python train.py --num_hidden_layers=10 --head_dim=32 --vocab_size=1741 --parallel_block=false --init_std_o=0.00604 --init_std_up=0.027 --lr_mult_o=4.0 --decay_fraction=0.642 --final_lr_fraction=0.0 --batch_tokens=65536 --max_seq_len=1024 --doc_mask=true --train_tokens=316700000
Each number is 500 + 25 x the weight over its row's rms, rounded and kept within 0 to 999. Layers, rows and columns count from 0. Numbers have three digits each. The size before them is the row's rms in percent of the matrix's.

# layer 5 MLP down (transposed), 768x192, rms 0.14, rows 362-468, columns 64-127
074:469515458494519469469480480507507448500488489532514510538490471504510514544493491524537501486493519514446483508516524490508520506497482465512495504536482425505479546490526455514468479544513515
105:454521496493509464513498488533494495466488480446526505497514480520483494469471506505478527456501513529516505492519502550507473451497515499458470501454516528541482503517532473486568472536499493
100:496535538556477501530516518493491517502517460518527477463480550472524479491491436472493520501479470537527482530486541485531503485503489533499493470475513507480447507497534520467483535493513487
101:534506493529491504452460522520521499468510521526496482468470516519517525502463533487532485509513505522489495529493474503461504508473545505504486516465495485484499505526442496480512505454484495
101:530508516489510505460497511537490489510520527487544520487458456523520523526475490485465456464459484489485476516527490493497476486508527503501492496480518529523495499507470489507542428482532496
100:532496531498516495520470490508478478525508536491520467475489564455507507501502524483492496489481507522539501449521491467508515531486481536523583496498502478465515495491528552565471516483498463
115:500482524484562519501527467505489488518565510516484512495529474508471514507532540493477501475493510490514525476470481486513502473498480468455514462494538502426465500512496512543501523477459491
093:470483522489506488534498474509474494476474551488542499483452499520496460515488486486516493496521492489489451514487488507515511510476533481487503535528494475532528542511506519505502479487546483
100:483513480530520477482511516478498530512483501476539456508546502528496474507508515451504502479504518531490522497497486505534512491507504528527493471489527512494482512479476487492532518514513488
111:525498487496470482445510531465540479508514462527547495510522549491458495476517511505497441527487493521476522538461550514473485471504460537525473486520517484515494494478474525476523507534500538
102:477482528523494479502476540538525509507484468497447539482493512487547468552533484486524528498489519515487491497524569492502513470509513498530495508502511498502479522531473515476518460515520565
094:485516484489450518516507490500463498487532502553486462485532495497522507494505495488546497475461486472501476441518521530474569496482525478503519526515477539499529537518534485546516506457542458
095:498528468507482463488531501466532485494500543490512543505481517496511504536495515441489512517488522491477487476515513537443502536502504495495466490537486507488514502551514432506550477486517460
090:483563463551458499525512474468513488524481530479504502502484437486517464492465502482481515435520500535521480504517483483480485510500482494516475427519491507494541532496501565500503441545503511
099:474487498487506504542462465544535535534510457489492525513463523461497475488492497523475501519558476469498498477494484531512497467507476507505511488537511476520501524512454508512513497487507525
096:488469475486468507554515513473523536501465462505491521502491534505484554525503479555480505511470476496524508487500463503521532530515521511483525508473515466476450508538504464487483487488476510
092:497475492489491509522488554549518500523473559494450502508497502505489507528494461508465538514510554527526526489464502519499505510444464528511544500513484476562498475476506495521520501467486522
099:439439518493537501511490497473492469531516481478519498523499525520467517490497500447501508509476503483480536488500505481497485469545495494459481533508478490501501484517480477515518520488494487
093:514541519452524508547506471513491492483494522517509492471529529479508493498496460528493486482539497458515506502465526520544531527473438490513482525509489511480496540516503513510454482486527499
098:496494478482518541472495513589529469448503486497509529514495482535520469491442536528487496490460469526480511486492493457567503516501552497485495529520509487488496481466466493507494498507517497
100:483518498503537559458529527485513486466502493424469532502481470490446527509500489491513529493513532525508487497541507532472495511540485503494539501500523524537511485539482493505501535491496494
115:528531507479526527526495478462482483526504508512536481498489513517526526492469493489483505514526502449511529511581484489546483528551471528484449485500474488528506500502482464458524520528521508
093:471482518487519482494511487568505468532525448445555491482507440535511504487504461469477562515504440474488519502503521497515486490533445482507462502544511475519497465502492504480505536490486507
090:505535499531472499518486520493498475486508463519520568471495458466511522526469508509493493495527500537472528510506526515512504518517502486501541506483495549476475477502461481514463497526518472
102:506514533513470535467496506489496536505494498459541523580520509464499462475460502553465490503490489532505504465480470496469511485543543520467465497505497516491470470469484527472486487522507502
090:529450496511530499499486532535496570490547504514503468507532482490511539437482465488480487472507519515487506458502479487534465527474457497519482477520514479510472513513561528472542493467489502
108:507503512472508513485440512487537513481484489466532505534509512487490492525494537486492545494520445471514552494461502512531496538505473467523484482492494509479481502455510482510464501472466541
111:494520526489461510465492517464512465527517509508506518509495564512540457512499486484514479510488540497532492517489529494521494505531537458515461495488456473480508498469485519529463498485470458
099:502545528497500445477517465464521504526496504531471506532517472512550506523461531451499525494540482485491466499505511512494527498507493487483509469503471525507488470547544476491452490480474570
100:486474497512490453480456490520520466514490504519515481530486480514503455489522497500484517551474502457518478496537478533497508493492476499483477441469470516541510500505483494470505502513491468
108:505504486509536504473527526477514495471510488486514561464495434560508537480497468481488461536479497489472491546480532438518484530537496528519502495431497480474465496518525510477510499551497497
102:514463546493512489508512539459455524512525490486515483545521509546491504497498513467456515508492525492501510513517515493532475519469493487510496503490490478507506498490536461485461466506484502
100:517545455538452488499522518452484496489524492489528536514514535499458523459501524551509521495512511501521504486532505511513543525492528486546494499455517523489484490521490500478499501504485527
106:491544496529508503501535475468456473511468508547490514513467522492525505525515457518492517521499500532525491513492491466511519489492490537527533464513512501486518481468475496476500515482472505
079:467501476475521503511446479536543496455524454544478484501508493554554505488494512505539487487508491520468495485498500485488483458503515511519439456491504494520529513482524527468491492505552497
106:522525459466455524504445497516495506516542489519478542455517463544503564507480499501494543478497543491539547470477496502479511487519488470529529480495490506481512497453485486507474519485490486
108:498460480437533467528520496500521475517463546533486503564510541484469442502506467491519547511522522501480527472472533504509434463539484493474483505518529525496502492526475495481536488532475479
104:488497493485477562504527518514514534492499440510511548516579499533527477526494494527512454459522494504510480445451485490500538522450501462486493490530460496502507509498487503517503533486512484
106:477499499499538502465466540502493459506530512490565460521522491541487505464486513537507473507510486478496504503523494507464520524503538465464507453477486476530522514549511463494489479484492522
105:517522489474536456488506508526520516449445499438496488465498483465479481503491527515497500506461460509510519495506483477486468509562524521521474517459530467522476519490494511485502505511525529
103:471526503500466487421490499479470511510496535526489536528532509531497487492469476495502511507486510510506477492509509513520484504500525485447523482448458509562475507473500477462513485520478459
116:501521483486480565519472501515517492530540487544490522473519509483470481485443481466511469503499533498507513491480505473504446458495442436495523534520491492488482492478500555506477499534482526
106:520454492472487509540468469482486515488514535488528512512451540523502498513465533472486505529534542501514513485496512514494488540519503471500507543518463539506527501496511545478525507522513440
098:541506503505515500514422497496496495508498504523487496526532495475502513548503479489514512466468487497492481451503476505526480525518460488484483446473467494543490479508454515491495512451493544
146:514504533475468521537491495348487525492503576527508474481498588526515464517544525503494521506525544503480536491519469493525474509490516504507505535493482479466505520474506478505545473537471493
098:503495489533535458505500481509528464485465472582503470485477533495489493507516496519510535504526480486520493506530509514513489472477474499508539504503509513484500474465491537545454506511514503
097:497459502525480483469481467514503469512484512486491534479528512498415548535495483510541509508475483482531470522520504481525519505490512523524490478542483522486503503489490477502506521478498483
098:522512509556484518468466512471468536495494482517480480530523515469553522473518473485496511531464474499510478488521509516481482464482493539475502484506491507447486553507509464455510444516464522
094:513469493541470497438506464507496487528494521456522481516508487432511515525478487494502458479485489531514479518503500522512515546534477460512532489522499479472513498516502493535499506444488515
105:503489490540497481503485483547549517460519535510470553508507461535491484556472523479502490497442504517460506557486517509480486459474491515474468516460470491479479495516500512494483476469528507
104:442500509489529511484553496492465516533454548505519475474496520495470492498564515470490518515485504518538477507523460496475483516524516490485543542495427521498517474471491475458546478523520532
102:465468494479461491480469500522485479500517451475465470494513496535502516473485462516497463467488508536522488486498508510484465499496525456507514499524501482501480473522467544463513494510482534
087:521518495470509453513479498493505473494486529510474468484523500536501471509487561511504537473471452486507499575487527502541554533484496499498486485500489508486518500495505542520483528477524524
090:502473528544518500500499478513515520462509484478532496488515496471483474474490500493489507499506526493484538518501476479503566525500486517503483482477527473485527497504489519490494474525482500
091:517488492500515500467502528465480486466565529542500531502476496539519480482496540528532502482484510470491535508507538481508496472490502438503493531496521476516508548530506507485490503512514522
099:478502452509510531510474514529505480531522505462515476523491476492475501490528501468488489453506507510515497530483452491503474487490515516507541487500528511492517512466430505500548487485512520
099:486473497503509515532492507525471564493522481535497509464503473490516467491485507502510488507489495474482536478521508492468518523509490516490504433531537501524496551536524492500496467529505493
094:531517516502474524489548472571503480545502526445523508479488469497471543453500466468471482529485493516502505505453476502531500479534529487498490454523532503505512539529538526536487512481531523
100:500492484488500474495513531525505490508508544494458494475501486522538485489434501512565537544508463525513543445529531485468504491495495481509492514535493507480510509507557474520535500504498464
081:491515471499501501458470514460555487513475510496547516468501464475498484500478527506524490491502456507490463489463525477488547507500524514505518526502501492482521525487495512475480488528504554
096:506578526485484473495483540522531483481498499488533496552493452506510479520482569507487484464498515491509502528479505480480506456482485495505497468514452510508463484517523495486510477529516511
102:530451465454523528493548529493482526487540505511504494547494469485504501520528465474506480513550495484542505512530493498486485525546517467492526502490459484476536540471500486505479510479511488
106:518514523547498472524511467496495431468476472482493516487500534484495516475496466483438554543496494495518493499446475519555522472476551508437499465510527478523507510514496561482492459493549485
077:456485555515482486532456457568546485487484496493516520515487506523507494516507502481513483505509500500462485490499486515495498504527539467500509469535502497516509512519475474527494489473488510
096:508518521482513471501523528518508451507511500500539535554516468509484468468523468500494518484445472477481501474482507477531477482522538518477478492504533579523500502522496492496528487487501512
106:534461484500505483454491496540517493524508519470517509524492497501550482531511499487511489534525506494507470459515469525487554520518524501500483498504549496515465470508517502503495485485538476
098:520477512490540504512492489491496492480467517480519546487484483481484545515465482481456512521504519519527503435479477547466530472509465507510476497491540506475454494526526540476509523439506469
121:501527508515489514503483483536507513491548544532485494520504489503482528465531535485462502550495515505507508497538513493476525495488475517493488486537462503505453518509501507518512515463561451
100:518516553494483494506505463489524481530531470574485496531458517493496512475495538499486476516521518532503490542432496499462478464527464478479516478514502517492504473496491501554529510523525508
104:513527502513525522521520505522554487458486487512541517464513543477512506454519511489482544438521521511513489490487503512507471514528480492521471473491464485499490525473478491502507519513497486
100:454484517482503511499520495515524540517538435515498510498520487529487516509520499458447494504484491511541458506501432516492475509527502477495552498507502459505507530494490446473535432554491455
105:503459459539504548527494491561517524500486511502480468498444498507565505497527517493502511520460461489497545487534529461513523511516483484521485458536464532488513472521517531527473492523488542
127:494514495530521491481491507501474522513495517491479485486522508482492486489497447523517526477513516532499483461446495551440496515498481539546516495528494537499475534505523541481500476539476437
099:541497523507513542511497532538487535472500509515524516484525515489507555528506480469461492468510469480490481480497493481508498510542539511523477507512529497498451470516478518505505503552498502
099:535509477504487512474486457475485531512506503486485517494495509526511521509514491500515436483478509503474500471493510501546488487433511501457477493505573516499535501454499531485470515531520487
113:508452502487497455459484472479465536495493564478509509495516517541510464499473472492501477502553535468494496558490462450483509520465457478538471488525486547427467527473498557536470480475521503
092:462497512497483511482481497488504486505519480550502537458504499502521517519443509501505510523476531487483488506464488503498513495449507464497520490489471478481550517468443528495489477514492495
090:467517498518489480533502549554489515506492514523494482501501444469487453497503521529502494503522460557524452538487500474518508511498516506460512513471542477514525560455482493521533495484530496
091:507502537510522478483533522480531507503462447493511531509514479551487473488521496481529538482504512460531457532508484524505490498493498533503536550529524498484506516535530484486505518531453468
103:537502511533494477476506495552515473481550498489505528499494451523533515496468485489507504495483495507495505492495468450493488470506531441458483460452491511512471492535483494524488488536495494
095:477494497526502547502479556508534511518496504485518477494522482475502476478552494531484484503489499487534524511497464465514488512463516502473504544528510464492499514519510446481493508513491525
104:459508452522512500512531490489484521515452486536518500476471506495492502505507483506470493491486472494510523493482490496506500541497570515499468496524492479533475521548511499540505528503529511
091:487466508510497503468485500542463532539523486487487492510492485584479488468496469492450508508475485462498475549492510520500485486452484522480486512507533502514515493543488526540484503472525517
099:517501556560507501453455508583466459533524472502491513492499476490518499505451484457487505515473515506538522528504511491470526492508486472486474465514498504512503482460522483493506513461502479
105:524482476528554475456498522504521472480527529510492459529527491502481498528514544494517501459541506481508499488518472463464458498508479471505497484536486504529538516470486500520539526493490509
091:514489514486521482498463483472490522513513516442505499465538485476485502509530484536451487507497524537513490505445442517486531489469459533478493524506486511509483482487502524497517532499534476
090:507515502517472487503507497464482547516478553505467493530515553485527507550514492483487487461531527508477501457504526494501513508547464527531499481489466511467521560473490480476514494480504507
097:487511514511500505496557498536515458457506430489522465512515429480499524516514466483460528469490513527537484466520476452481500517517474509512497537511517539449497484503514532481538524501530482
101:473524544488482500442457499496469455528500493524506529543496509534474452463458513498480494528488467497493443517485474512518538510493496491525477494547522493509475516497463511507514517518515462
093:494517498491529472491515509450463481508570501490533507491548565486528489479485486464499498474489496480475523493531503516507520499516506476501504509508518505502544493491483476500525452481534499
098:488554529494518532456519477472494542490477467444514488513472476504492536483548482496506528497495497457516506490543504478474531483477542519507507504523534505501467493526491511516466501498495539
106:494476498447504449489535461536539486485519520492492484458547519515480466510481510518553490456495483495530450493514468496511474483563496496479521464531533495490485506478541496528527496517446523
108:519529512454486499492453509489516506504557444494456479491516529469502510485519476509480526555504496515466489488547548518487478513507469479528503489532515495471527522464501460503497510495466489
102:475542510530491475520518535490514543505489444487500463529517534483500500547516516467549499467528506500495475496494493494488487503545461440487485520521529535456483472509428547543508495512507493
105:479515524514479494474500496463542499508507458532477482515484501498480507512501482502533539473522510455503476454529502504503484459513538523499490516490522431477507533514513508517472507536515498
098:487508473533521505500471547474493487504510491490531533527546531493478517500524467512482484478548455506462521493459487489501491505511558485541493520494543479536487507499460513458471487518451534
115:464496484467496494466534523502521542491486535453538445468516507539495475489502486469497509513502525496454482475502473500474501537486516538473508530521551503483509464532470445482510548479517465
104:467497501511488458476509493528520520512524500501485527471479472515485540458487527508524480523518500521481523534503523490453475446477527502484502480545502517497498497503528537541498476470521474
109:479515524510512488482515479522515529445504482467495483486450455522474497477517527464507476511516487544535498495488507501523513515456507486491535480493493499461514518519545480575513495509505514
089:486503528483494498525519481427490478473517494514469520529483492510498529488528487496510485487452504529474499508511487506495518496510497554532449442509551457517459494485465518473487505443496460
097:510497507521517534532489475462506504455501500494530508506499517471486510458489527501486493494486492510582515519518524492447477472493482486542552504534484493516506500514467526494464541468466518
104:510481466496458498476466468487468504473505522457525517505515519522499436490493500468487489494496505479514493518540524471531503518488511470477447547474516506539517508526511461501477504546474496
099:514506516475475453480492524527496475486476490526458502483532483527484525493510490492468472519482487492515497539524507458473481533529454484511554492498510475501516527498502474497488506510504491
103:517495485489474511466522492549493527474494546523524510501502531491462516514458512534490502529505450484517478495525496474493544491522490497487531484495494519502523472481479501525527504430529512
096:461475429508523470434512505534529521509458514524500505493503463501510464495502465521473465545495520538442488498493529489506484468508480500489466465453495519522503487507519558481521487459508549
099:461487498495523507523502500514482571525511503454500525469485470504492521546512441480520501463534512472499486433543538487487439468488501468485509500508520465486496509512530551473519489509498558
112:513474517516479530522488519497476512515481467464516472470495438518529456497470511472528502490495505511484494467501488510467511458508485513540555509499511478475496491518458507519464507496498420
# layer 5 MLP up, 768x192, rms 0.18, rows 363-469, columns 64-127
111:489522507495514515501488498481513536527512514515524547479515567506521499485472514498505580516497524523488466495484460491440479492470529478486494525502490488492484528529490495534470500491506484
103:448509477471503478460494486482473478514538499504466465521483499491516492501510459525550522500499574501476503503488475523500528469473490494514519486450531495468454468512495531494504458481542494
094:469487470519506535479486505518542466508548516479451491514495479475469541548484499464529485521469494541491510480456532510502489544552521512537573520508518521483524500507519494500537533514506487
107:504527538506547490485484519488528484492477507546487506500509506498515512542493486487524510500495497522496500530514476479496509490470492533477526473491512498500517496510559507484453486458438453
105:522503516514499480470459505506521526514485539492481460459505519496519502523577468472504538474485530509496493490486509497507490516504511475441502512459477516483492470480474514486524482500472512
107:479516466466509475457559463493502521530483532527472488486532501554509503503489491480476508508506507479497493501513490547468490495495519494498488469470494516506460504471505451511483463481538544
091:526509462488467503466517490494490473509510460529444482497543471471495522514462525514504528521512502555498459514482524497477494484490476547526486512450521505483457499486525464476496552501524523
106:488527512480501495513495471527529463508502527493488526462545526492520526470478508532535515482466523463462499488506497490493492468484526498488476514522483470515505536495510514510487461517511499
108:498482536527445534511477496480499536499548460529511476478516510499482487485507510508467465523496496467492481482510517511487457513479479516531482498472480482526543466516504536507478510506493507
101:537474536504500485504516503499513458555525501540472510503470507529535517499517512504466489510499503519514471492452496488483506486503491511555485531520486499454463488477571475519459489527478529
098:526514453500523510533486495502508525448507513502494488525525535476519489489533505542517501498500477518454553521534575541469492509468513536474517444460492511500458453487464479450521510515483538
099:488524487538495557510484506471493473488510451492519481509520519484487497479473565528529500515527486517473463473510517500490493475436484479508488518519500468460499516535549521547520463504497502
092:520483501429537552499494507503479472479537530514495451480522489504476474512471492499498510536478513505532505480495517535464536499526488496497500547475446489486485460499517441536499509479540425
100:507521509480485498501506491493487504443486449496490469501533496526477543482530464491527490486514453493488470502524537457518462514504488485521473521493469517464513509504498477499513460475484526
097:533487450515488498551516506450454503531504522510506508544487438497502492509482509471469507491502493439534479522489505486524490519539497499512521511489517501486539483503499513452498486521537462
101:509451492463512479457500524481521460501511482527507502514542481510469507519503512477498499549483538500479479541498528480469480474488497561502503487495522473496457545478481511488494505513497523
105:467491502520497445494524544521544472547467510514508479502508488516507484484495500474462478514480536512477512496491531546488526521492504537486534503476471484478477509570489510450500508500519493
091:484515493536513465494483551516513496524487498515487506484506519498530494534509535454526483568478529527485459482500512518487491488514548537543484504474495505509484454475473495505488542470475479
100:499513446529460472498491503531499513518497492489491500484534511506490527502517492472509491518528449452484516506503486486468507472513480521511469509486517505455489484494508487507489530487464453
100:471499491495524495540479529483535505507485497551468471519485534498477485507498456500474561503473486461481514465512467516513515452481556534526436483514513478498483522474515502536512494519514502
107:496483527521497551498503485458515564480517498524537510464494473523527473451515457474471495526482451473557514507473516534466506486475475487519513513505519482484478454491504499509474526496488465
101:486548523499505484495490529511460514492496501496473474537511509481447511529533490506523494495504515488502487493532510494484530527529465527485513463490551480525494489505517472496522466529529502
101:477478495477503486524491498463479488499493528480478469505516505502514473479525499508527526497466496447512496497486513475459521404475494561552481511508502494505472529474482515482500484489464511
099:513503476533505504496503447487494481506495493497479490467530515502509544473518503489477487491479520491523486497506524484450474525486437459525539521491552498481517523526478523507491522504449491
097:496514507452546507514537497510499479497468515519488500541439495479476516536507507555508501464431485488504472461532528525490498547540502502466500509463491557512481494490465502523499511507498483
106:545548473444504502526520511491495506537504478501503503485529515488483559538499533484494511483474491477505452480449514520485518472514475500517551510541489494533506555456528508527507495481550455
103:532544487497495448509494498489518526485535493530470488523511514525498478489478469565521528535524479474490443490520506533544516516478515483477525549497484516511526524525514509495493494478500532
092:547466480484522521508474513521471468521486512498449478445477517491465534505523477540513502504490496503487474479513505498532501492457481499512521471505519526478511482474448508505553530503503521
097:523482491451486520524584534521508502524522488482472574507513500468505537504492481519498454468502510494475516506478511484504476532498513510491526487529485464494482524483509505531509514464559519
107:502508506499531540526497525438477500478513516509505528498448474526502513515482496502523502512489478557489506525525491485465561503507467476494524513487500489486480503527515461511468467501490508
102:489498526488517508489470485470523506520547500524523499510526511498491516521489501530545503499500501518482525492454455500502544515526505472459499515489445495503543491438513483506456512520524512
103:516458522516505498476527488497524488493510545528473463491473487460492496501476527472490483494551476498511506505493520550489490500498444512491517481500522518471477492459503511481433556504445492
103:509541496458518494479478473454507492488501530445489497528499496486518501473486538488537481503511455515488534530500436559530481511494551526475490508504524513511481500479538528515472505475492531
080:501510514524465516494492565488496516472483502510496498553485541441463542486537510494506530505476498491511503470555508498515464497518473504536521562470472524531547543538539510487479484479462507
105:522490484512509514491532471458537524492525511503490481532494491487519525477517491488531490479512441497501475488569485475492469506500521479523460556509476507523500462564506491483523509513473500
106:471519491475476504479478493482453477543496542476458515513500511459512496515461496510514467489528489541525486529494515506495504480492484492490482489530457491514508540525503485476556537467476524
092:486501513529538460496452483492524456479544476537507483503505489474482477572511520502454527507470508490474497475533515523495518441554495475504531489509487481455478493511539475486495509490507442
102:515521496505454460470512472504522484529492493505533464475497470460498522514461492516511521528505490534458507510506497479491492510481483525539489503490483474461522477475479526527511494518509471
106:484575485484534480486473498475524468489475505510470505499509556543472478506515470533481442517468524503507495494487514493499520526523503489567547510510493508550502525488522492482476482505521478
101:514519499454487484536514509493537508492475523507529491477539482507516502528454517480503517528457550513491497501551541520525554509461532445534505531496503557507499506517454496484493543496492471
104:508549492467499490490451468514543500492506481518495493519492541475466492487500456512503497471515480498489533499460484518501446512517439479516503496496491500532478543523542529512461477470526516
105:549526490522511465501542483459496516462454470483510484505531466485524505500498444513503543498531479549495497495521506462480511482529510489523459537479529495495528494529481444498496513482517501
093:503490480461488477528502512494497481492498512524479526468487501501460562469507519511468527495501503492524548492541505503499451511417522506502529515490469531555504523504478469517491491517510469
113:513506514535514506542482489510453485488494512456541532505485481526514466505539523497502485533524512513471485500475495527519483527478504465517493486484534449490460504471521505488493497486553471
098:525483501483493547476519509516504526506491533487518509513486447507543514509483486474525533439450519504475518513439489479484460527461511507448476490517476498471513516511545462509507474507427508
105:465561503470500550503462507531494493499508511495533473535488495517515470466538498503485519488520501505502543516538489492524494465526522467482487499436484515522531503516530508520520462502529466
086:517528525485499486530547493512484451473540478507501499452471475523480532488516551506473475486488496508496490464478513457500532497494517479507523504505460510542525467472494491483490494514521510
098:512536499439506530520479489482530501497497527478487540551507478483516486487507490476520481506478511492528498508491525502484478498481465511479483473493527512504468514491456496454494509533530494
104:488496531468504537485501502491493529464490500465519481505484491481516512528515479483524494501560476450478455471534494481544480478523486516464481493523526467473507542498499464498507529517529478
103:516490507500436460494513462475488465471525542502526476481442478528493499483477499522518523513500469505446505512538574505462493501476522520482501453522517531508500510502519537485461518506475487
102:535548544463470515508503539483454507457531438511539504483488508493510508482475504508504511475487456459503545491481514465477512513496502503527500519451487530484511472512492528479535464492488502
086:519545511515486481514513466478514488547521491471501527494499497503464540488470488549515473514500533488468517482498504501478480489521508527503484525518493494509487493492522506462471517508462552
084:509442508500481487471481473487505508498533498508507526511527551476524503517525494546500487500475541512491544471506483484507506469541497502498499549489521474519475527504434487503500457513500472
091:500474517448466504478473450472533513529488524520486486483509463536501542495516469485518513469472507469514491529509479530489493539492477483543477553523545427498493491503495524500504519517515502
095:473472525495488447510472494528478512522547499521468432515549519568512558485467511510538525529486502458498457483544519541507527492533449457513486499478487512508499512510474511506478505465463509
101:487521526534450440512479484501532506485525457505503489486527538492520505496488519527476496468525514498496532502503524499473528492487530517487507565499481464479499501489569480545494529523510474
105:503503495510501513500470511507467472484490453514509487482510538525517526506487478539523494464451520503560533480524498495504523479521458499495512449492501524513499517506521470491488508497508467
102:511504505498467488504501448506468517496493505490506473487511473528458479514508525517468518502513526483518460500575489479527501491528499507454507465524489508500496501528462530442471510512539516
083:533471536472471502473489489496500516493526496521513478516479522516507500526557532488490513527492489492501495491480515525481491542493465517488481519476500494447549515506495499478526539489535540
100:524479535501499475491492488507452470498451556502480537493494506508507514456521472490534515537515459530473469479513525472501531493534508496458510510492505494550512535498506494466494518514515493
107:490550500472482501510460462473519527507487494451502517522523504502483508510476509467466476587500476504471514527491510463502524520498458528498516501493444488487538488494482486492496486550498502
099:511466492501506480436481487505495538546517488508503506550505488493507509482546473504483493503506510515505495483493520470502450506452451491497503512545493521458490493467507501503461528500474511
088:526503476484534502469523538542507518478478480531456495491481528490477521533521489523475445484498459504515520501478534544504494554498492553516511446509524524498496477518505485523460458485490500
093:470509473504508495467473476492519485462507429518520502487520510508492465520483510508476495518493500512518499503483498509495458556493544510483562513512476469532491512513508496506512502482529471
102:484530494477494508509537518470497483481517514576536491509483515519503531487542526526538485449517479483500566503489483538462466465530511504462497512480500491490496511521521519502531471512537549
102:512523466524444477524535528501474471508471478519496478443534518512509504478544467505470493484455505500553500497512532482479493503483499530480493452485571490536506498492479525473512491497481502
114:519506521466522500480507489519451495493495457499469506506517502531480529460496497483492505476510518473520521503504520513495489471467475512472493528495481528496517525495475540449503505524503468
103:493476512520519484454500509469461516525502481516527491483495476490455519495526507511495525514472508528472455541489517507534509455488496548468542524520520500495501501510498472562524465490517487
102:522515481454506466506529510479536523526505506521510493421496472517440521511516508502471478488530513495509547509489517521484514541488465500512492541502500482573499503457483507533555496492524526
101:533520513459513485534472493481492462515493547460497522476505501479515515493524484487490499467521531475519510485509540530555474528496485498507511525531543516480477472457475513445528493483489497
099:505500450431477447464507505493501564520497522520481459496506503492520515555464487489518486464525521499472492522449517492487496484503494553475524520485500486504485498491502497524508477470478513
125:489497506492537465506466488485485548518548485527483464501490482478494519472519498493524528554530507472504468520485482539460496468487481528506503521507509519500464462498532491465486492524505465
104:453490511474531509504501491461504550471527516452497514496496502518486495506497477470507522503489546509484515535521518517465501471500549512523523477522504534449524497532533477484491484483566537
093:419501496474504527504503520494438438477492447515462510495534489527508525497512456494495457512462499505484547487472539525498459469491463477534507521507509501503542524505507507503512506515481531
105:496482501462474538521500505510516454503525532439466493517499485489501549501531519497488511459541563445466505461508517501460461476450489469494514507509496471498508498522498532533504516483496482
091:481491462461523481507514483485525488514498526507542509462477512542479529443511500565490556501518491494499509487524472479495514502497505484485498478496454549441508543522513488507528506514504507
100:546485476478470474501496497446504486510471427502468511475520509507552507470487490524471459509523512462527502472497536495491532518541484499503511478516492532546444529524488466525513496484472524
095:497518479482487517522474504540497467517539507536527448454472502473488451464498494477488477475502509495463487511501478491446520496492475520506466529492494497476488478469522488476493469511504533
101:505483518500525480457546525502459502508515511515487498523567543570492505514472472529526510482462507515545511480522504527510485494482484481517489473478525494532480538485506464469485472516493495
097:505502462499510453488506482480502493511492453496483491513471502538482577518507482499501517540498470506511481533489491466450509512515455520508502452533513501548536470528509468487508506515536490
100:501554534487483511492471539518450473490465490478450497547486496467478537525488521463539476505471477490511478518517560478543526454545511495495536485457475474496498522517515463499476492476524473
098:549518482505499524512508541498477493483492495539452478528493498517528486513518540491459528518492524515511519470523484476490527490532519507502483447542509484456477513458536497544494528499525493
110:521502480476528506544494481488524482494502472453510488505516489487486547477547483510509480487497504518480541483477509517524448483437494522534543465445527484525539519509504518554470508520504506
109:494537521471532489478492506492502534498501518528482503508547520510503522519509509523494559473516501485476526502475545503507512491477459532511511493457493495491515509504519487485464504502452556
098:510512545496505551548492525514474469487414522523488467530493471509502472476516486535437476505518489448524501502565474465435502496497481510517490488526472479491519489526505503494491502504496512
094:484484503500547506542544501469511423517526495498470505482495449474496486511489513516504524510486542496501511563493499466484511490477530510522493535493502489503498467477458507469493510528543454
101:450455515491483496519535497541475478518502435504498466503477512507504518532541535514502468489465535533530470499510470484500505508499479508460515499503521513490463532494505451481461500484533498
102:535538474530485489482524529498515540487501494493522476505479520483524501485489485473539487506563532495506515475465463504513472497542491530513494483559489471480520519527497495439471481504508505
098:484510488495454514503505486494477493540467542504505494525480444507450512506559496536478463506502501547517523495510480459488509522513495494487464488516512456475495531481517512465496493498524479
099:504474484466537475468482540490495514497533502476499516462516498513492509539487518540517453515478533532481499489527496505542473512517517506503507467467520455515489521477545531550493505490506518
102:551511517541497500485449445480504510473510495546496467525503463483488552471514474532449505542490498479552502497512519519532519422486439520487526491492493458496490488494476512467506463524465478
109:507549464510533523535502489493495509487478502477457523494516520515486539519507485507506496429444498503557512503474499553504498479497520505493513503508536514457466504493486525491502479521518496
098:531481510477510456551497502441554499525479515504527531485529509487519533473518479521509491533523526556538530497518514524507491512482498508494510516439469523511516511492519485497520512470503517
102:481539474516492542474499554492526501545473507498521480493512504448534525531474537477528505505545503525498507510525503507494527536493527510477518481527511519487502512532523533537445491481473463
093:520524499487540516493522513533532502500496475468510512533437519507504545488510532525501482529465488497535505540511518467500492440545484482474550504478482453468498511500517474482500519548516514
113:511506507540512501477530534511513518502505515454481454495515544457522510492488476513449514528511491514471489503513487487474498517497468478500491552507492500487480516492464495512466483460498512
108:477502474489480517497508512465482523529471500471501533525500516501501497464509485465514495494515566545474516469486521520492506481496511486518517553529510506469484485488493506521463473564522503
102:466491513485502510459474507486490479492492473502509515480464515489482511541499516460516538511492521497426511500504553477504470451518533488506489493477492487501472530475502488430497475488495493
091:485470483538504536497482505503475489525529476502552493556513513495499488501470437520489482532480567471492516487505519527457452502536470496503509517492524507420530521530504483489508537531500462
095:495492511524503461468492564493454471527491474505477477464489523495531532484499516490482481479543512506487495479467475544476548514568535499492502505514473490474481538525513496507506533524487479
097:538496487509513475520544476537483508501452490529479492509532501500497528513513453507493524490504506488498504485494556474496492480484514485486519537464509542485479478485503481512457512454508491
103:494495456506487515507549466501470514489479521503521517487480509434498537437517513500485518492511496502523492491490469495500468484508487538496483479511475501534445470519488546505476492491477465
101:510511494504514479486524515459517503538506511510481532486494498471499519521486489486521495533531505466464536458431521498548529483461506486507513488477562512488520523449519503489495455472513472
107:505499500507528504524512547508494488497508484472530519489519502476511500480479450453504496478492506459540515454491511499452547499503530519531505531498505530449541489489518488468516509510515453
100:509477537503561436533516522567519499513490486531502481574487505494477470496485499491511513542504527488475501478495510533523561490533504476513525504502509460498503490514487449478485496514514494
106:508554456454482482486482492491511524509510524476524473511541489547542524511503485524481500492451468462504524520504513517502498498525464519494495507474508519508525533498469474508511530462529497
101:463507520507511465519463510471558474475494491530537512507488521484493441506521487464484495494469476540478493463550489508525510487529505522520517467421517520529474482479445500482494526516519468